Weights of a small transformer language model.
Size: 14 layers, width 128, 2 heads of 64, MLP 384 GELU, vocabulary 8192, 3.36M parameters.
Each number is 500 + 40 x the weight over its row's rms, rounded and kept within 0 to 999. Layers, rows and columns count from 0. Numbers have three digits each. The size before them is the row's rms in percent of the matrix's.

# up: layer 7 MLP up, 384x128, rms 0.148, rows 257-281, columns 0-127
# down: layer 7 MLP down (transposed), 384x128, rms 0.148, rows 257-280, columns 0-127
up257 095:476460517542425536537463460521468510453521468489594446540557554498526451464500441482484513503491505482499487547470507481482481463503504446551548472477444474479579459421480538509510569528510563430484468531486498497477487513473541481477521536575474419589460438468447473476561483483468496526515498533480464514531479547620436475561559473512481592488469478513577532489579510476513519529493
down257 086:493534507458567544531462539501538489515424526430561478526501495414473432511534480526526509468551527534525522490563515433410543402483480475495532521470542531496483512508461513563487484438500469502605502522586437417537464491515441484485472541466487536510564532473518518549496484460454526530450558448500470463583528467494466498533454538459524514539510568557486427518482517508477489454455
up258 101:529482503501449458496426529554486441477447453455485485507502463568517476438529493558406515495511510537392509456464483481484497495458535464426551551551522474461463539525488510471491561520533448511503574569515461474546515524516441500458507511492457495499477575525543488546567490529544516545589466541492480503537525592487469523426435522497519482442438501462477472516515512612485506452508
down258 101:420537468525484549594592495486431522478460509505427548581490478524503479481418524497490516444519470557510499482501597452392452473533511516493485536445442501461482567522455538501497518486499523553514481440462527578474463488496424542452504549503479525524557535477411485472523529481477489461487489497489434512582501515501508516473456558505515457535533523559576505474509465452528534515532
up259 102:531569528584563448497457509478484529468449540527498452521539453429563513483498497519506497488498493516482524491522452451516482495457533433424513504569527498480452568548501505507485474489508400510517456512502548512556483518428594470453566499440503487514510463492534585483529517461466520460524561559569468474545518473530501517499482582482419540438388484471531483518506443550517510516547
down259 110:522475486511497502473523491494445542449499494462434468561465526457382483508506490592494535546517492535487458497522443421500533481490527495527535517506490472445487466509505412531471516500475444527526509527541499428498464530544501500456504447528453502511493492590384551526513506549478537468512524612430451485549572462477519464453487510555564512561539488527483536500432519581536488490552
up260 086:549455516495485529488563502455451520493453498517496588521438480488526510520500527474469520562521451490513398445495471498541525510540461467489499558493452502415527551423514566533488517423479502572512458574576504524483475479481467483390489487503461479496487542535481486508524474517576494544493475480562482472445495520505570555445568427512478452547509503504520497557572593499470514456451
down260 088:525593493450512492442405453526427462484513531527492505524578499548481484542561459515469545497450521528553545562545615533480502512423528425554525513524507511522457451545513419486548507566485539475460496423519488484520513529484520509494503533486515528558520482467506508510485479520445480480482438470454520514555483459492467423582429561486430559457482464484477456502474508511476487540555
up261 098:478521533503496523576459398444479482530502428535452478548507468473495537540539503521506524471515554555530537475512392556480464522549481470521485420492453510579487505455584461567524535443419487437443477505552472463483517554455560472549496489520476490554447518502485509581491476432528499486453505447541480480557499500528486468557483544456482522521583558528510489557471501509507467451464
down261 102:526526503522566488532566410460514434514493487509515507469436486455561534506567505534413483512500515562571474499440435503499455407501495450598519510493515551452420499485450469532522520530569469572517473501475492444541462539504506449447476456464507538494501513520470420493533474486540535518462475452523551585512449511469501532480524544584541530546504503486524462546524479509467424549494
up262 107:576527498538539499515519469443511485512487518437630477584506515569455531527514504445466586510482396444487502513551522542483480489487526510516403504491474544479565509505502503512495432496469481537498515474552539597505499477499466561482423527473494516467456468551486516489498541435509538524534510520481493510418481458500459521547547470465450486456475530558446522563450489426450514440480
down262 106:492436457498469507510480475497530496568464516472380488451522513516493512461525573514498471440424512544541521494471501521515490532519480439398527459435539529477502496473458528509521522482518459460547515502509494521488489590554470479463616535470520498517555503462489533534512518479483479530510552466479491498497552486497448508487506592502483487527544507525559506350471628507462532498452
up263 104:470487506489452493528524561578502492534467487452573469508501541492436527492554533569478489488546411433454507458512490486558581539478525505484491499507409449491425457553478485480557479505509477487425393500462538471527532582510532506464499496505514562519446472471463519533506453413510571549498453534502461521543477479564582472493470559482509556511476534561527451496462539464507542521481
down263 100:548544556494522536465511472559458470530462466541553502514440501482477532558580500358481543508424483475425482576474483515515500566523449549568507480474519452528443517481490439444537491503474474485487466487544492479453516543460485485534507468425506494547480441531507423528430454564472575493463507537538468534472537536545507510543499470535523586488521505527502446487485534519500412532508
up264 108:504479508520514520501498543478503566512504452421561449494528498580522560407492473558458516546428469463480483522536519512466500484499570467479488508488587544466538519380528471496536472546500526490528569521551470444515502524455508442456504495451577459482473491484457520423537517551485517600477525464485451460562481496539521467478480558432589514456467489530513488461454480454543512445497
down264 101:457511564462457461465567538508441504540446497345498530460416573474510539515480531521448552508504507464481467533552454502488569439476512556508438507541565467475521473459467483485487533514511478453452507465538498490546456509541488545507513509535522555504507448417534504469552482457484464468537551539480484505475556523592457502493567496503510518496472454500502581474493490553561506415538
up265 098:535532577605498513481504494489555428544499466502467462530513436496532499535509460472523455539504482510420521508452422467560563481487532519516467557481485496517500525453468569496465439426445511489560470476416495545495496478433568545498505481545546430447474521519429475450521529478538535493537438497567490461479508486569510496483513501448517537509503510498519501559463420533535585443569
down265 097:468553484521461492484537446479499471560519516585482477519528546469536524538460536485504435536421499403521520470407513570473487486428519556529562478473517510515556472510457522475534484479480512564519538562479520463483536539580491555464478413513441496505596514493526544484474508471423501437546516533489461411473552516543486505511522477559499540543503509443528479494494437455459456446548
up266 088:491464510528487420461510535456538511509494503536437501561515466573511458568491584543447492487505492629422520476554506526418469429501464487463479474462559491545542481537552468501538479516503466522555443509515472527442516448516578523545545469528488491447520479432583520458472469496482531459529470593533462523527532444521465522481478463524501529511509487514497447510473442460587543520529
down266 098:555492512471468506479539540550451511518556464531522505431525448542587528484587466485492496530509528469540512531410472515541486540438565510493469510578470527526543502447425492448519411497479494518428505494470502528522490539475485547479451597468476493505531463520515426480409495450483534558592481519455502458515476516493590455512493511502431496450490564442544464520502522528504468467551
up267 098:516517439521463470527466419511494548516498434515436520533448546546545515567491526486511449480462547491471500540534523476499503467484463517489497580472562598508554517487522493476560449510471522554523522525566566470452504443442494531489478478471550585488449475464547559491531465576535567434525502531445468493433492419457563517522564435494433526524508475508486521538477421536475529501504
down267 098:545511489484503574493537563484508525479493492477581473531510527484453511479448459439566518513448468548448484529436490505511510462548495528478523480560580505489526485458516443484523586537561481488502533521479450404456433485589479545560524499493551460567549510459553469511485473514435451506471546467553524543469471590410540462438526482434496500476463501497494488525469513477571452494444
up268 105:578464533504469495482495404544481536494581526519573505511474485537476499464552482451496429491532484443495519565416413494572488485534449504511553487452487534471488499484480527532463450462546521621521504498501525533524508488444461463444464450485603448542426549503497569490538533527559595490558468505545494493458543550501447491512518528502474440504539478470491467541460495486484505499519
down268 101:434542584507572503427504557479531513471441519496508468513471552472502547549524512432556580513451546456578493505487542477502547571510478488569476484538508426472498438540496522503534517499463480487520521537498507493500510512533499542530506482477467437512567514467540452543491438485457418430507566480509480493514443570461508508467486481486465535550449515537416506442510439483600465446440
up269 115:549494434457496496515529427472465510535494511456497530560426422513483467494542521568545473515465449460509464554511467442574489517530450513502447517498535534474532455465465504473522548535460446518481471464502415538496455510471504528488547530485577509538479498483513528617529507497501548503583526541427510489514569457548515445549506500460433439549480497492476508446428520528517602564523
down269 109:477520457542512490484526493461585534437529464539567514491473524491517420497431528535412547478531485499528517567471508465514515461445549509576472512503459502516505493444579537501483456461579485427474512492512484455480552437506530519439519498527488463419480470487514456425515470477500532549495513473538544474431504515493523519446498538450425510460538519533479485532508586557544580612505
up270 103:466529525466532392551466486461548537459536444460528446550482524525491527550561480446544490452505495491551492460508522516494395400596461559534477543531477539513516480475483525562512572538545494482544523484460535487489529492490518414507506470423530483499490514466479506472483520615558451620533506522498486486472444499470508492507564503503537432446495471475542491475518510469460503497483
down270 095:494450559420532472502425524511529496483445442481543490474565565489496518506482509497550523533472503583545527488532467469493504435490407539497574524434510508473471562481493563463508475605495491481521530491488504543460504512478426494528539508542528454432564547438521518514536522416522461532494513532559566509588498456418503509512532449504509434493462481523526441444481492522446443539489
up271 103:536485569518413557487523534525464450469479507462538452492515476531428464567538510542516513460542524464491499544604507468537455431533482535418487558545481464484558453432493502484526567497498496503500544567465503487517434523485462536483520502503497572500515498385524569536503529464562557540522471398470461549462561491462488475464501454520472477451492546471556528513505473551472506551513
down271 104:528504451456531540505555519443448516537450469517562522509492528508446549582490484507461494589536431552407552423497475478426518542502494506503507504500516462498507522492546441543548523484576498500601466531516471488508547427507503467484516485489520557449521514537536523517493495526517560534483439479575493428442546461513452485457453458437460538472482461608506481475550479497452475457532
up272 100:442534565495532506520479571402483507486490496461569510497487503520456543519555522620485514497536446482502501475483491488488537496455490533398575542587516479475562520530560551533459529507491464510508495540408466500497490503439422494461454525533571471559490484479491534555500508558530466439556528513509490515440443516438533441492425458525513533527480495458572478533536501454467509453491
down272 098:436443521475542468558494525546488442499504536466534441544475451488513539508458488481552504514599493494483457519449511518499476512464617464527498487494509485433559558491513512485546545516521521555524471432545509455470452545532476565548514422494448513449493482477438442503544553563436505543424479493480531460455536530544526466479419533516506422463542525501511475464553478567499440557526
up273 099:491556462455463521530468508481459470492452446504499490470523489483509430522476497565464531464461547494554490580510533495561490504490473490440482490462501591514574571531524502435470583468492517501485450480451517493532481482486450503479522473458537543538568405494444476482553574425411528529551527383537528484495556502526523550491535513470471480448589491507529533484463498484450536556471
down273 106:512457555508501571505499480531468518491560554542591534500510557536457578524536513529491490535471505508456433454487522506462512509396556539486520493615433475531428448472453443523537458509501530533479551527507504547490450536492496452443456500428529484549540554514545523449492484481538493480413486512486517497512463400533476465510518449495454456489463530554516509566493454457550444453492
up274 097:470532489451542527507527488480496540488441499435496496529482517484549545534489519455446377499521518502540552394544532519495540426529434522513498492523522489513508483420459474560528529578447489527469464562467466482552463513531432500446499551475615530458456499565461523495516459547515412514494467505513475512492514453495451493512512506511551431505531485546503557529530494539466531512388
down274 093:495488515489441443487560457474482507451527542560554521495472617498456508462506555556542483520479562524489479536581392530581495459508519477503502523471466509537526538491481517473536494519504498457539547518468464494438524464468418481519436494508453485499494479461403475493411466544506580519500561484539510458504551503515531566538424457487488499498452503426483479456518539509513531528600
up275 108:449446509539418533467422474535461531462507499557565533497523580491463437459482592462501498410486570459501446518496481478411473488507521560523528543494509492490514455517523502530490523507484490541524531505508480483546491501532482483541489525567501485485460503611436472495509481485522418469491589466495500469482504513474431544441509556529492487410523537586565515536451521442482532492435
down275 106:441503444492498496538455427481530484509552480485427505459544447451426472529535494485500540440473483498503468508440617559525527550465529452504521491561481560499542425539500519472548477385535534534535445498469487477478498576435516458436533575477465557483536454431519466483516538472483486587561507485514448476498544497530499490492534541499457528505533553551508535506496536530449507482561
up276 106:497453487559528466584468523476504518508450452489469543592525508563497495472440483473449453513504530505531507463514555561576535517551467503448491558508583526502625467506474528441458518490485474516453520491507503528439403556486502517501447440559547435492540483517446487472467462497493599494468477510463492528528484455585505493481470504425542441487514470482513483471551515563474466500556
down276 098:509529519538571561424505503497497482535512515499573562502462447556605547498526487522523468512517540459498464500470515606517490422423481511548490444463489429466469461504505467451422516475434517459542539453534503497537558516421535478486442530472512504439459485464527506482523522485483544592526483409545507577468500520505560495523488512569457524478426497489465482474504537453454520505515
up277 091:476477509533464454559529541530437524455481533483535583542605481532549486440515497548463464469423562497498498482535501507485537527550524504470527504443462459504549450544517534451499511454482530474460478449533531481519485520494434467474478528507491465552470463520458574488589488474444532568529540494485584499495520488609477523526452441533517437445386493492512483490467526483533420474519
down277 097:456453487536498501445440515521461476463577548496423493476457524495486476471515512514453525524507436558498429501499470499512520532434535560485532525511501567509569524553437487531541579553478543574449493503507417439472456444472567430502503444467482510473473476495640497541484436519555493539509519511518497486503533443502512434478570531441585545519508502495508508521505492547520454477476
up278 109:554521590539514428491574529481446476469472462494417498505491418541552452548515535448508467544464620551491519461463425546550537476529501512513441451497536503509569479533580498509467503514470461499492456479502462521495483530552457554497486487524433458457472444474524483487457511520522458529547527520610528496463551472486546535495464480514519540513469525425548538539455533519457497498567
down278 114:404514478553528552592504435512514516492477448558484488586534450468496567481547489571491516524500467449424500477530450559513514521507500474446519510523535516541434464532542507484524466461463507505517509550480473494470523515384518450479534491520489479494455533543540502477494495470429504547474551569450488455576506548499488449468588514535435534516470460537489509502558402503482532471431
up279 099:490554475543460478504465432502481484428476506503524514491541521536452472501495578567450423500512468513506489479462550505495481489536512552503443563489440523460517406537610451520577475542412513536427472435444510533502497528566492530547450525545435493587516530493469495457525442550561490469509487554511548483523521451485481504504445469465501444503530523560499502556516484433466545485543
down279 101:451455513553538508398537470364521503514504521443462437487464459469519580546518499466523525514527540648527546498516501503516518510406459461480616513449559516509561514473526515463458509482474530510469550499455526493508556432550527455498539453527498491464523486505535532501480493439535467531467575506529522467504471529505500521434467478519530457498504501526483454527526491455532459517451
up280 095:509510543520476435452482496558510554482496489516479536445444467538442520480458543531469513483489478507433503508499444450550490514582517523470460478495471535482534419463460562490498538573450455550511549486383488471536523485519571523482440556525584455486532533536522483486484387542474512485544522547534478457471494554542543558380500455489495573514490490506475462515488548531488488504551
down280 090:475476453553545492565503546475469464439477501532545537500548534471492461461580464517518539527470473480523410490485529574461518496523455478501507529562510492528520475468553386478517468528494526440517425486477426501519484638487544454477543415578523489476539506486521469504466511580493481511482459491511483488581438539472542423505526491538455534540498477471507554495508471481576489472466
up281 101:493480447611537435481482430525538500451420494452414488462543477546553494510553504515471494514544531535505464496502476501577522479427543549511498530512470535485498509489464539473521544524482511554529429512469515491497562507478449522416576466458433489476479485534577439537542463454515591512512524489494478434489474560466492498610499509524492536527510549582494466472473462503501557447519